{"num_hidden_layers": 12, "norm_eps": 1e-05, "positions": "rope", "parallel_block": false, "init_std_qkv": 0.0559, "init_std_o": 0.0, "learning_rate": 0.00415, "beta2": 0.95, "decay_fraction": 0.801, "final_lr_fraction": 0.0, "batch_tokens": [8192, 16384], "doc_mask": true}
Each number is 128 + 24 x the weight over the matrix's rms, rounded and kept within 0 to 255. Layers, rows and columns count from 0. Numbers have three digits each.

# layer 3 attention query, 64x64, rms 0.216, rows 0-63, columns 0-63
148114112197147136169058159098132100101179096163182155125091141178151134177126152123136102108114145085126097118112148190134150110125141118098136090126107126128138152099109151086092128125125110
125104124146136145141129122098128119129114102134116133135121139118146107143118136121141136133131095123119126127133144128131110093159168130153127119104084144107130134087129125092121122144125166
137130121132135152162116140126123120126138105156111132106101128150150107152135136128145138121123110125134110118153143138129094102159163105127138124099106120123109142083118135090117130141118158
140129124131131165100119113107177133132114080098107117126150117128113112132126138128152140154128145107108151108128144132104145097131103148154119127093087131143141136134141141129130129161141112
117086147084096129120167130123167111104111147102096101151136110126128125107109179151104172090162128166142149160117103085117137137113132165108120173155180138153112113140093095142113136112148096
098113138128114111152161139128132122138087157121137116156159143102123158102086130153117161156155138144120150185129104093076165126093085168133128160157146124184122096162123122157116160130152121
095174139101136139083103110137131141177079086103100127159136106151142095117160117127146090113137142111147165097113168083108074163137101115161113125065093133156112096147169142143187144158095131
101121177084118100164131122131112142172145149090111028170144101126130148125114066105153121177069172129100139148153132101133109151140120167160145149150119123130064134150116131135116169161139149
149101138133158180152134158092124168163132101159101145113126142112126056146137149130158148137122114098128121121151147134133133088158147119155123093116075165086137124082142136075116084144105169
081149152064108141095181102140125129131079122084078097124175126106127116099147124149105142139154143157122165147113116067090156152100097155160115168146151134170145106186163096155131137135156109
102137142058105142098157136141135139092090131098073104170160128098125100103141121136107139146146133158150153109099111100110149131114100156129116161161146099165147111174123089152125135129151121
100121154073110128089164118129168149149104142088112076174181115082128101119119130150094162129162146160122144170126116058084172131089088152141113154172155148170169083162114091162119163121160074
111083145098110112102149120136129145123119160115122111171154138089128120125127111134102137133146140151121130155118094091125152138101112152119151146184158135143161119157126090152122151119170095
128134168091090149085161121132154119176104130089103086169162115074136095139117136161102162120131110178140123138133125082130160094095104126097093165157171143142140099141101108146134131102135083
084127151123130137110139147167088122207181122141113164165155163166127112118141120128138142084138101150120180166161160101061138168149161095122137146123100093131121146107133145086154140097102167
138108194104059119164166146170088085135169150187107095153122176117128141125083117180118109140095085101152113158132126132153112162118191124118086124141096153078116174107074155135093102063163122
134121164156138131098149113143127090153137088107143158119116119106117166159109122169128159148123128101107142098125097135137153118146142118102164135137109147150149130102118119114113175148126138
131118133108129089121152146141103123105148082130118110144103121115130161121152156105128109152152065131127118131096098167106154161120123103104167121096135116114113138121131114108118112126133140
151111156145101082134136096127158091111136139123135129150178155149172165153130146156105125122143110117133088127098132153148116142129116101106156114090108167123155173150130125119151105110145137
151121152170108117106132110114115132161098102141129116109151180118142150117145127148151133140123083138130091112115137137119120140151114103145122127113096143144124164109129100106110132114152148
129123116117110122141141131101104085089126124082151101137112112067191134110112170124132107105142115136189135126095126126144118162135104144111126166112129115088152137129162145095092087128135123
135123130167134120146147104127148126103135135116151157137124148137127149146119116164113123145117096097124104121116103140174133141117155101125149088110123139115114145118127120136127163112165157
126154123088145130138144130160125099100131119157109133090134138113099116120120155091134126128131189130122161086134173155085121097133144172118110152133151093128109073119115130142171096131144076
168128149156153089110108113123126141130164145159138137110165121133131151113128116109157112138135169129121138157165084125141148117130103119137113107139097132151124110152107099152096139126135131
134105119130107138098132139101111131121102122115152092107097137148170088107125134167142128112134128120128103109147098165133118137118104074136081121102100118120137121117156141150086119154120142
109217106132107108123133121145107127155150144152103147114159147127126138158131121137146135117103153190085174127182150155096128135138145138136107144125162133121098098111093121102128152135118127
137130110086121137162152142142140151146165115152111130127128142110127114121093127082132116101118139166101132127121150137108127151142074129141083119141147162101117118114109125126142105097102147
125126161108175119113131130144138137079133111130109139120136102114133143125144150145131096080157131080128087114121155126140155135115155141130121125160152156159185175130135108145104112100100136
120123104115118126113142144153129146148137089130112135119111110129105138156115172119103144100144123149132152117105144153116150102149094136102148132132140140141097097118112123125141107165135137
119141146148186115107119125164166143132147154159101153111132134108125193133119153094114142111125097092114138174155125103145140094106112108139161100128149164142134129132120120113144144120116140
126128176120136104134118126143135098060125133116118157109115129138170159113129130142149105106102115103134104140123138145131116168119122129123132108120159137105140168124130107130127117113153165
149114149115134133121153120140133110127129138125157097119119102170108126119151114135147081164140120122146133105122091111097142150125141119136134144090135111120125128135143128134133140148095114
100141125110148148117130127086135145106101140079089115160163098122118147135143126120122118137193109129112136188134076096144135113143109156173129175164140120185117097142127070153171151138112165
157157103111063101088107137172133069148142156129134121116115109133100114117115083151110140140103141148174172132136168128113112175142136095122107133078131125147115146118126158155100096096110119
104081131140158165158142118077123129136100103115126133151114123130122139155136143115120162167162140118134101134120109116170147078109116154153145126157130119128129097130101082113121152134128118
147152128133116111123126125178119112120123150129132136134142135133092105130128095128101134128125104130122150161115154091123104129126125154120107121153139104132170135154144136155125126101111116
153121128149116165145141148134131128151108129136144144101103132151091102136155120112144156137125148104122149134145161145155124135166132101146142133133094129096144138125117179085128126125116156
174148124184168142152104088191094173149166078207121144128116164152159081176126106070137087083088106081157073089129141165147101103166177077139160084105095130068088136064108169114158100161075159
123136130140144086119124083153094147136142140153130110123134153138133137117106124141098142119110093135175091120137133125150172123130155159087070101146145098110174098093114088136131093121070134
128125091145163120166117107129127135143170133125177131159130084156077161130153145132094123146139144093112114125142122114124120131084106117114126084176152069145089117128088097133115097174139157
140164093091089092087144117158137081150097166087107106132170087107095124136128126119096140155128151167167168193150125091114094143124106146148109157131141117135136117168109115194129130093110119
149112105178148152134122131124080174138164093188180152097090159183157093146104120092160159127111115076108080071116167176155099092153153097098131090091068161079122148068131191057133106135109136
085145132080118088092152127133143100121098151075082093173164115075139135090118093173096108138144116165138139149129116084083152149094114150129107157157182102179124113184132051188133183131123094
184149107182167153175062125174071165135149093187178176079093149144140114175171111074167148141085107084134129107115136184162070089160150106128135067097097150066114144059150157092127102143098138
125092157096108127101199143091160114166093151077065096168165108099113114100092169160076155114139125184138108190116099089114179137098114157137118163178149102157140105171104070168104154120157100
100148112125124134127143146128113095128125126112122132158101131073127139122115140116110143165142111180137154135098123130122150113101137107134079115110159126113126135144129089162096128116139114
126111111142149095159122162127160136191169120125138147114119107158093143157123121160089164140135178093082155125132111187151133116146149127108141121119105131130166147105080119083088133138100101
130161162164120120137149132160121084164109102109145122122124154141127097149161105149160142145125164123134176121135105115126128096174142167121149156144117152158142101118133132127107150152085101
118168100132171137137108100105149112162079078147138142150152155126120131147129152104134139173133161127156132125168128077136110105130111138107116133129128125083124094126111117151130145133098145
106154125149137147108122086144154157093145110122092172143138139138139100154120166130117110095118133137144129130141125159112129127132149137110140101103158140127126106121132126143147105151098161
163127147148116133129191108147110081083104095127138114135110104147092113145125125143126151139157100127084126103147138130089114106145107102137125150129113133124139124136122143107128128131088127
114082113103092102115142139141121104107109162101095135130107083151158125089108061150124123136112129109149134156118130105125145169109141130131096121133109120086134126151158163128120163114112139
134118134142089141122142136115156141112097154128119135107129126153126106126130126165153145122106152124091149120112124142141118138149138132126116139123100140139126143151145154118130127148109130
147133136155154111155147107162095110134119113135120114122158138118082115159187127146134141110102115148101124111160116133105134121130121149115116139127115135151088110123114105098106150142145113
132158092112158154160115148141120145128145109143132150121126123095094103156157158112110167144097092124138108132112128123128113095147117104122134124126121114133143155136075125129104100124093104
144125130098116137137125130133089156093146101142140124126165118156140112149147160128141100126140134131122153112122140122122115124136111133127117140105140167136158126154124131101146113118166140
122142118140152142147123108129113131127140131119146132128133124130151136163149124116140105127139129116108123130136115148134137122124135129131184113136120121144130107117135137118131124159147116
160096105108158106165139137149131125145151110101140118130124102116163142133105128100117151115120124140100085131110136122122142103120121138116139122147134125133133144143100119143082145123150094
160098128154092142120147084102151129137067099127135118117145119157098118109117113151130131180134125120110126112173118110112113130148129125149080155124083109120103126147154145135137146123090143
132167153123102165118173105117129111140097112139136129154125148137109101136108103103110128136153146098147126161149123129116138137146103138149134144138125082109156086117130157139162133102090127
114112117128110111119141124146135122149122127156123126132149147110111115112118118116120152114115147138124124152140144124131136137142108102116122140134135130135148133120116128121125136107138147
111151145129157158153121116103110132142141127127180110139135117127151147112135125116129116157150153095163146096145091110119102118108163118120178150147147092159137134123130129138110133129145118
139101127128103110150161110126106096139099143141166111139147133122079132132144121145136177167119148116128131138139115122121141107124119120102123167136114120117150114126130168104094135112133130
068100091126130105144125126117115127129139170112110152170120119131145133169096102117132114116173150107135120143132108152178151115125113109114151093139141178131153113111171147109130132135154157
# layer 3 attention key, 64x64, rms 0.21, rows 0-63, columns 0-63
093112147104106104119141142110132108100145146142102123123148129136136151112104137149137109147114116172135087135109117125097122168133145128125103155129146148130109122124143115152127126119141132
097145105144150169138095096146136112126156113131126107152126098119111109174154100107171149115112125115098131138138118141139099125133087114134183115141117154128103109108130136092092098174144148
088141131147133131153123119136135114142143114128117113171131119096124109145144106120151137106117117119107132122151121134161106144131078111132165119109122153127080128099136121096109100156154163
124126131118127130153135142093173139143102142147146125138117126139128143130124130157126137104136165133143107134122109116110136152083124121119121149124147115125123106156136115142149108124143140
130099174120121063120162180129113109128096155097132150131119171099125115092103163151078173137142150116161139140094139112128138112099090121080108150147151116127145132129106092131108155087120114
095072152102109079109191218115145102127116152095136091169144151108123151085059154164073116168169128134144141146096147126113139140112113106102135136119165090154153106139122082145105112098103163
146136103157095122159165115129067125117109125130131169127123104135103110186180097158138054114142119141125151096155170120102168171168162108158128141142087127109083155135132134125194116118140133
129100118130102155110146141141106133077125197137117095116115117147141132084086142156149118148187105137165101085129146149105091110168152103144128126113142128139101085138170134116177120139134125
081132129127170165128089082139165115148171097097107119148177073147103136174190123096172137129075096130086129144150080158160107159124132149154180153102097164128076086103115116101108099175138152
154121117140109106118180161134116168125099129127164144124086181116120119113102127160071103114156157126160155113102164112101154108104118121105099112135151092124169137159156139160164138097122076
160081157120101088143155161123126139110108137128156166133085163130124150085079173163083116124155172120169162113102154102104145109085131137096087134150151098135141120146127118158137144097141082
148102157117102094104151193119109109149108163118126155126111171116124134098100163155069147162158133142136153154094183114119144093111135120094094139147162072135137130147103124132159139059119109
145120153109117101094124167150106127118116138139125146115113135127111142099123169137091147147148116135141130140110141130122127095123133138100096128143143088141174110153116135126135166096127077
141126192106092109096109154149101103144129148127119159150116155079115147139137163156108184117160148133144154137094148099155123094109111132103139130150150104122120163114072112104121114098155120
133096165130128079161129125124077106125121157144149153145164151105127133115175116128123120127098096134155123145130124117120137110173105165123127088126074155112127154075097139115093131122100089
113123145105122103103082110132121089145113162106113087074085147141115138129149121097159159082174138104216106107104160120149106087127090122097133094116113189102151138118105172104149132118100083
144139128142125132105148117163092073138154117126152124118170138139148129137130140162122157187133086112139138106161153129118104088186180135095157118142135141155122121078106136113156111156110131
145107123102124133160109131111094095105128137143107139141157102142154116103161164135114124116110144164129141121146147113129102142128129146113147089150141107132135107119121122097117106131155161
168142146153085110131121087149100107110082109173107106096107116175141124132155137133123104127137106123126161095154142160112145126125163137136136107096139137122122121139122158117156063109094138
158145142140094112130137125138095158098101114124133135130148141128138101093140179127129123145104132141109097085196153159107135100183161117113098132158129155113162111106118140107151130119103126
102126092121091105114120140188112083126144107116134109150167160130146090105122145121116107112100105151126158139134163107123125146138111159117170110082110081113085132105137143108121085126133160
102114122128134121116108101131126131108127156150137153149136092141138146159119104175123121130127134095144139139137123142155148157110149092151107119130148130093112130121134133142147103139118151
097108161122159118164162091120162104150135115158110135128149133138114155095155147107098117149129146140126184099096130125094151134104092167114135143139144119149110109117141121141125137149171122
178105144164150109131127095118176163148133125129169146107143135091142111118119143121139151135111155117150117129083112119160149080136135148130125113160108157125109172140114134149096142116124114
116143102120111126071115166099182156114136127122149111102089128160127108080112115139136119160126104130117118132169096123143111117166087133144109124167091095135136144123116139128113143131112137
108176119141135117118084113142143116138132148153154178097162118101120148112115134134158136138166168118096143140169132111121106130138125134102151162177127138130135107117119125106150109128094133
142107145120139095163108164157119172130152115143130153157114124145112085089120153106085150116122161127094150152165160135093106141095126129108125142165123173117132123146132121154114157140098120
156139173121166118128134153129092117123156138141114143117149154138169144084182115131123128130129113132123121127113158148130094126156118163155136072116148141138152163125113143152132146114141118
129147163146098120135151136112095102117156110140085097093121102146104117141152159139125150103160083186106157145126142135082114088147097155087160114128107150145120088129105099108132122155177152
168116132126143095169081125144112130100115170115118174096142114119136113164171116109123130141128106132156101123143115120123124118154159124123131104119147153134101138132043118144151160110147136
206104137070151140115099118153149148103145155129122141119161093130157165086120112144160100106103160092131100135128137127115145162099174125165121101148130116077152152142132143154168094128086147
137110152098143179131111124132139125162080155144163148144112122108139133116121143121150077117131109096152132131120129102171123125111134161141087152127125092110106131118155129139118147132095104
177118129146113129170115143164101133094171100188164135108092128137106137149131104107147121129118122116107101079160190127148132134143148100142113103125076167101129159096146176132173144129125161
149129149125103116123131129123142102138103161102122143090138157142148125115132158161117126107130144116146109161129082111150145151102143142122116154136151112126114098138114108158125128086146089
119125130106147135130130159093131148145134104143109108165131112129106126109119125124105170152120142143131147146132112154113107116129102131106106128149158098158167142155123121130116120141121121
138125129127123110117111128147124143116136123112129116120118130123154141176160112116133103135128095143125122123127133153132138143135139143119113109102099120120131133101123153137115111138125135
110163097139132142141121093107136138142119123127092136096112127116100122107125112122136146123108159130127130148152138116109112150150127140164127140141135130138137110168128130129121127154124117
134156118143161148169118082122103170101143080140149149075099090166128104145173105097187108132079111115101122088149122128163095106141139115190180087075135138099080153112169118121174125157141146
137097118096139123115123121129142107156122133117166116141106163149172167148132116139126177092153136182136126131128116144184118087131135172122124098079098122124119152107123099123106159125141175
157119116123179100167114136088150150132158107168138117154189158160150121100134064095112127159102110116168075134125128127133175098151141110084130105138119123121143134114139076135150132130105145
126074134058135084119116177127104122117145173117165126149132120092135112136132116132093133122120117135133121121081125117121165138071143149070106124115148113125136165133099125179132125132123126
123192106192126180125145061123115144096117085136090167076123101136101154145143126122173119111131142127105121126176147089132108132177132108196173146126113156129106100153159149096126153166137127
142055165078119083130149198141124092143119146083148096160161154126170115110108147149078125128133100147140126119078105147135147124080112133051092135121142093141155152105107096154124095085130128
103196095178161166129118055129134160125143066159129151125096090147110109130155106105170129127122144112128108127177155092126067100168140087208138104133137154115112083138165140110116147188123144
100045173078111121096158189124148115147122152069113136155157156103125145094102148169080161111157141138142131150118085162116136122063089133075094140142144104136144148147102082137136129078144100
104099126124125130155141154083156109155116109088141097148124177156152117107125149175079176115126121115154105121124125104137113100071115123080132128155170113137132092142134083185104146109147113
153108172180106090106116168158140137142148076125126136106088135122123139118144161095142183051141141094122165132153140109140131092176095096105122117139098125149077097130141140092147130137128126
132149139100078109165141127159078138113192139126144108138104101078103139133153172095166130091154102100107160160143124097123130096139126097130132127139146129149110095092095066113121122133086124
156157130138136131162135095138148118117106113159167121100158117133191180127139168114156110140151146096127130126139134126153162108112115145111158134149116118100132130122114157147135100097104171
104137107133113116099174114140157115124133105093079159115123078101131127142120148130116116095162122139119151149160134133111140149145138096116161160111125159134145142151137145131137131117125137
134088142165105138099160114129154076123091127113136112116143150120096164128162143143098154148138137149117095123141138172065150123138118104157094154132115157136097125103091163084125152141141136
145085105121142131142123141124118162108125129090132134155117107170088109105140092146077114106102105115151117145148124087146101154120144108147130105117136119129070145137154112125127168112097116
103135129149118147114122130105164086135119130101122146152127142162110142129128112171139132121113150160099167162113121136164146134170117145126089111103127111131149149127100133120114156155148108
125109165133137110137154119114146105164123149115156126085154174133116149149170139120110134133116134121141114113122096136119165131127147154117167125151085109113127088085109126119134126151127142
138119142105075148135103130129068122104160161143129155116124132139145145166103124099129153194121111113106123135146134108141115133156119133136180149148113165157093138119097130114146161103136172
131128133121099113116148118117122122150124073118131111131102139158083151151129126159115131126173137130124106095144124141162136121126129115122091151114129175138127127150148106124163141150120107
081137115144106165114194104083173106173090124099103114108123130115133152149103170140133142117164186153107158129124112120151188121109121129129129146143116101172139084172139123143087149145169122
138157103135112134168140143083147121174143133147160119147149088130149155127140167099127134138098116108156118133083123142155112108112111144136126104153118123154131126144087149122118103124124126
140139173133117153119136106120149131114091137090111107101151176186114185089115142154114108096100136139098169141136123129119155142141122093145094106130121119137075098092155139117122146129110142
173120121125116129136121115130125117085095161131140132107150149109134115135092141137148126170150093107140120109182129114106193162118123127142132151172144103087096116117151138100140115118145135
154122110105143118129074131141092099121142161153157127150159126131136104129148107101153139128087095092169116124119130127092108125139139147115148136138129134108133150080121126124144126125091147
112161154094148162104122131127139104158128156139172123135098127140137153114093175130133136123157137107100133094136108141123136152099143117147155130165132082121115128128110126131109133128140150
128107138148131138127098107125138068151109143152203149132153166159085121101171113111131143137086145104149123125125095128109087130128128155119117125152134099119126131106113166094101156123128128
088127070156123164124118113075154103145141145123129156155112131076150148141138124130119089092174145129145115142127120122104108120127128129119129155125122152119133122114142110142109150119137144
# layer 3 attention value, 64x64, rms 0.2, rows 0-42, columns 0-63
122097146140124125125113150102182157092113090125159103163199113131106116128131130129102133139156190082097081148107131139128152104127084093096106149124118127156127117113143105130139116136119117
122124176133131158159110131075167118111090104093151093110153110166092138134157153136122131179133145116124086101128135112137147109107123171105117128130140135127124117121125123115139153143122105
096125111096117146117101143080124121146116132149081076109120116107095170167125121107122126109164147136086154095100151124113091132119102093123167134161170105129117106141125142117075094132150066
097162136128131115116155130135107104182110125143170120109108121097104136152131145134098132079102159143153156130092129143076095147103161078129136122124126138106150154149101133121105114117101148
125110156107105127153144133099122096191185104164130060173088103127095134141149124150094133128113123137136118098118184148121127137102107097112121156166137120092145077162157104137084101148154094
123115116122141158124115118162158136104127146106102078103163086137133159147160119115118123124128183070110085112153135146134148128127123139131120129103177100148140081131118118139124117136113100
138114150125125171098119134159157133153162106152130084197170143120150131117147140146115094141095171097113112133166147147139115131101112078076118163095122109092154134126143104139151114118123120
150121117140140119127087104108129150080156131083159144139092155115179122127108080125133136138154118176140158107154070096104109125161117148145112105044122130144112147112128121124169168129131160
124120093133107145085088131107141126137112117150126094121176133126124152149123147121117129118150153143067132122113140102108096108123099123105150143150154085125140152134115119112145109131170100
163145143091129168133132145094160144129119132129097102137110113156171112150137131142096095115099143095146071120154142155135137118109141128115130143106151126097158063155141095131133131130120113
084113181155127099136124118092132156151132139147142180133133121116133113124119130112102155118118112123099125103116186125081121141128117179112124139142118166112113104134164132099156155140179089
121118125151123135155116106170092126140143162146151047100106098109154119101144151134101139134133108146135102160148168124099113122155094131122127118097098129111122147117139105134130142137080165
162161117129110100153089143185104127106122174123174106135142135130183103113087136152119126123117126078153090189115123120135113117173165101139112123141112119112106144107142119141120128101093146
077103131119127138095114104139157092132084131150116133130150121128050166143130155109116141105159161117088090077133140184135166104109089131130155127144132087104174117122112147105096108168185077
116080101164129133104152136061131110198158147128098134109094096129162144170144130125120115133147131144082148087103171084123094162122085140122139132118104135130136137152134098113147134133152076
156118107102122146140156149124142129161141139168098071124126145161114129140133143133124129130149216111118112152156133130155124089122096057111143137153126119140134105132106108144076123126133131
075104146159127125129136159130148088140126132130123112140135074134121145144130145131127151113153164129087161145096212121118134110148113064119149134150108155150105139130109102114089123134094097
102134119111115104132136123095167082156128107138119120134140121155080133147150127114116158077123125108113121106124185128121159105103098115112146148170163103132160106131160129112094116146170088
090114136143134086133147112133126112135085118143201139128100106145079097098107147144116144139159116087164122125102119151123178112135097075131119112130115139128117096119118136131063125141138123
095106142160128136123136124047117127178165118123126163152108110128150139167151136116094137116144113174067160130102148100110094148105112143114141132136092147125118143141149098095159164143165096
087131152148130120123135142086153162139127114119100178152100097116142132150138157110095126105140110130080128114121190152119131134132105146109129144125107153135096099141165123099157133144148104
134119131121103118127087143142099099121195129122133086165163158127150132120125107128138113128099147155112105123122119136133119192093067047095122138142125113122159130129130122137127114107059122
127144163094133127149138126143143174135099158090093149161116179133125107120128108136146135127115083130169084141119136106130090145150167161172126111128108122078127118136154138127113108116107169
094131138084112113138141149152186083156127120163120077181136148100118123126116133146099108117087143069122076157162206143112121141112122044094145150135152075080152150092152126137073114132163107
139114117077113119128117107112162131175127110081046178148100147130142119132123126111141118181079056137109092097144132096114098163124120153139113126127107143122120141131097170153171149111157119
139124078130126110119132102171075096105100126133163123088116124134097130102085114137140128172116144131176131146120054147121132141131132112143128099113117097139146170091086134156107140120091161
127121145143146118099117129177127156103103116122173154169179125158138127110136108132129124135122159131159145147135088155138120163143165117132102139098100144166142155113137139118206158119070134
080127172136148123110141107090162160124099163110139156118139118135118127139150151091136173102184147157090134099121128151143137084143104196146146127145114155137129076144136127095116129159154095
137132096114126108102151128098130101124089116131193088068159075164090123130112130116111144150150147094099123131117136151136137109110099086119168121158126128155139103143115143129073109144135112
083131154123122145101127127142173142120139109129119146158149117101096179142137157108128090125121137147096143118128209113110128087093113119097140125124146108143148118118126089120146095160183092
077125125157121096122151139094117086128153105157145074152114102136099133129104133155106130119127127158100128122143154145101141115117103061096151141116138143134127110151125113120055103149142132
133090137100110122111059125124129158075124086096108117193181112124141134104140100117126117189099064122137096150156113150160143152139136135108077143107125186168091117123120139138185093130125115
154105096138133097128101143130113147132185115116136138201123150079157178096140100121143142134138108142135106116060105135152117138123133157141124102066104133145096133108113163151126124110131140
141134115113110091117138147123172120118162128148104161118143131135121154114151083115125145157114125141160083159114127120151104144137143135121108126093122145091126147112123127110081088109159137
141118161118139142153135130102122170130144120126114095078128136136140131146121119090133109114153162145079163136125143126114127073130128149148143144195133101125154101162102094126148132140143136
102141108132124138109140140140127101184108121146152159124129125112148145123105125125124113131155169136170113135152186113118157105115115120126122134124143119115150128140139129131167133130109120
160108139137146094143124133133113112103191143122099137117133102095120155143162127103126134130111109165144128163073116126092095150132086120144131105110104204163113149155112157125084095116157141
156135096115123138158157114101065109128135147118099146121122118134119098129096150138127133150112106151123130168114140107059121134126142127125147126165131105118096063132103096125124066139076114
097162145104122153107167116102169072166049113137110123118112096166101103138103119142117124118159121116110136104150165152136151120123134111112104125150131107146151146146148130127161147140093128
131160153118109098138124157049101123163156125130118120098142120161117138144121102122119155175123072166103166159107138128117112130127123120115134132155139084132116164091127122113078101132081142
157097158126096110149127136158111107132144114119097159112168153118082139118123122129146156114060148119129084160131138115150121155140153107123121112108108189069104152100106176114102082098139149
086144137120121117096116137137150145152129121162162073171115133097131132081141106154109113150104132106159144092133120145171154136123168150126096150108131112118136154115205177131188187118129140
116124109105145101139113131136134130109162157155161082067137086127150120150131127128096091088147181128144110136108111126108114116132101146122161111134137150088143122164111133096136124137161141
# layer 3 attention output (transposed), 64x64, rms 0.126, rows 0-42, columns 0-63
105113145131145143092152124112113126150106151126137122116131153146137167164143109152120138135111121116106119153133158123110147145138114095105106124094146130075114139107073121123123146107089125
120104141142112141106177100117135118149121120108124188146135125124121137149106092134162114135133126122130094076148140132111123087129098146111079134132153067126141157151153125101112176084178172
117132120154124118123138121108151135113153137112161139156115098136128097104184144129088169104125110150118148141158133143176135115159147173144106162155125136103176127135128113189162156123120179
114121109146119157155089079165149141120156156116136128140150098156161136109172127152170127126114145151121159141118154130132106150116120092093144120168118103152116139163106100142134089122132094
103133075117148118152136152152137114149174142106147169121136146100129115176112146163085090157087135112127098124079130104116158112149132113109112147113133110146119144153116139162184094110122154
124149127141139126100142140084110120153109088112096160104176131141151118144106124123136129146133127137084144120165170121149133156126144156111110127151110140118126146164100164150160093154128143
102155130096106135113113148124094099156118107140139116105139103112149143104130132135072110102127142143149136137135110076103155144119118117108132133140101136135133125104089143086115137105157133
129094140131109105113130093107153118118137110166146119115139145092101092165138088114114093150112080113103117112073131120135150155105136141117109126107129180125097101105123118123124119142179129
123098137116134132129129116119101120132119125142144101167171150129109102107163109124118159134141145109178181161139122139126110121156113141132091106135138120119134154120107114129131108092091095
104108110116104135110166129153139117127129114137110125161175142132148141115131142172114091163125128114078128113124109124152134110113146116107121144129133138125118093136101175094160139148158077
099138142143117087145127134120124144155137093138192134105086169090118122137139156154121134149145142145136135133135104107079139148055112107070121102102155113150136102133129121187090143180126140
133203129143143109108127147129100073155072146104170104185129167118090139134150122131141094094075112155123122155136139115151133129154118114117125145153164124166092140131129109112118080164124132
162122115114144087107121107139130114145138092118089122136114132147101172129147131111147133103132148133084153142135091137108117141139149143131097135084089136123083166094128132132137110099131085
099142140114163162143135147088168143121096179124154144161129124117114128117163151104119123137126170118114170158113147123154158142158116132122104135152112127099130142157140100083117096137107145
153136119093106140161185137133091148103095118159141132136113143119107119135126141168101113132167087143144124117108112139114102112131166153097137089132121133142103144148074120138146103117137158
108100106101150161106121144129111128102084124130112123167117150123162151086110139151097145116092110083124124127111138132161095106134146117153136162139128124100126136105118117127124107111121117
135084153165142119103127130116111133111122141092116145098153132177117136122128185118104170153147076173130145167112145158149137126134150082146151155103130089151119154114128109141146103113175147
115104118121161161118122137109143152118136128139162154151143136165090094163110139141129167134103163091101119132142101145110091127124096085108109129100140114119140111166130134159123105096153124
117167141119146122130135151119169157091152156104154119123111149113157161164162136157143117159099143125124100132149125154131123127154191079117112114143107138124119152126137114142132144103124136
106100129065103133158140097137104124113110112123117123129103142129099102132132148175111117148160109159127102140119120116121143159081122130154122128129146145119110136159135101157106152130093155
146134158113111108139151119140117143126141145120143095116129154143097128125115145163121132148141135114099138173123108084105125176111135127129160145150152139104150111136133119120119118147138108
080148180131115129090129110160136128177133112152126128130073071111111135102116153144124132129114118100150136107161099127112115126094083129090110125113094156117103141121105135111136100130106189
154144072106154087121141149120144121092145137213106072113163101112132141129126163122128117116117120103119111136117120142108134163104063121131162122136122112093114190120135103132172150171143105
127114080090137130103094195144150159113131110141131118145128124146104156136156129065109134085127123140135160112141107100106128123125143107098114159124117157107106128175123117121119135112154125
178127137121130103131112162144109122110120128192127106133138107091101100126069121163130155148184118127133169100063172126122164121119148104138077146158132125110123136120150146134138148175126129
125131135119132124149111127132162136134107141115100142149110136123156145158175132111171142121148132141155102104110150152167139129175140136156087133148112144129093134121127142119136117123129142
099138127115134170112151092130133070135133145129147114088127151138161170125146107109121156099184135099133142147121127184128126152121105125142122100158142148144083114139121146155140119116176135
118135157134125146117128113070161147153134107156152135161108111110121145112112142159118158169117162118102123151143132175123089100103090155114171120155146091158143140140153064122081120168099094
114124157180139122153139123106173128122128120145096130136155146112113142128157144163140114056122143127131127132178172169167091097128136082166108151123135124140158130146115143126129114099107131
073171158089129133090098126096119166150172134110122126120124159151134061146125170080136127122128132147147159133132148103110100118112133127125129164146164103127086104147102118085113159099144102
120075145105085098109083132115091153128179089136110121126162113166107147159171138123127111115118110111142098103088119105167177123131173093114158124171107119084150116177127104135143062128131117
100116147129156102088126109139114113163160164153105127126135150112108145182100078142087141108139080134103164097136106125131135141122143117170127093168118099118135092167147145108174161143109151
131151122137090161153166097165090094073115139107124092090084117148112075103118058121138165122172125140121091118138120150165104146160146162127107139131133135071131138056131150085137166129116152
144118120105155122127101119140127115103126086121149149117135153126162177128100149100168159151127090093143100120114096101107123107137118124138153147102095144107132133130130178134120120101113120
118124155144143136157118144140126094163161105179130091194142131098114102152104146151121112120151098108161148143113112152131126079143102119150106124102143110118131144096127097132099119174110114
110131150104122131107151131140095140090116103118126125104143151139163094076111146166121112158096117131166169124142118129130146126122089114144132163140158103185131128128122195144127108100129152
164142111153156124135137127156138168120134133108155150080110119156147141120131178126159130143116102136105120188131154168148103134119154128136144124119113119145110148073134092171125098150098136
123163107124134092130116127103102137116198096140146111154103158171139163122102095123120084135140124113116120101125089121133116115116107093127130083160153161138105087083154125185154139147124117
152098146086155114140109145127116128138162142162107141124160114135131112144139154158130125158097132162122134083157149129144150135109162084127125184151116135119131105175174119109125122106114099
124114113103135125125074119162169113090136123133154100169138095169121163115121135163156145117096116064123088150146126122084143138152123113130117118145158154115127057107137091140105098122134145
114114077120124082122106209129144121092113115145137117108134109114140165160123114148165174118151100149161115144150118126100141154130161043122113117101136072069132164100116145121117115122149151
126126129159103120135177141209111077119111103119130149112090121113114067139160124128091129079161160116103149122139141122123147165094104165125169190113074121126156139170133147083131148126100099
109093175139169124117128104176144134106139117136113152152138170114105152116153142138140088143108120180158121111127124141133109168126129139114154095093086141147111189125094134138123079112095152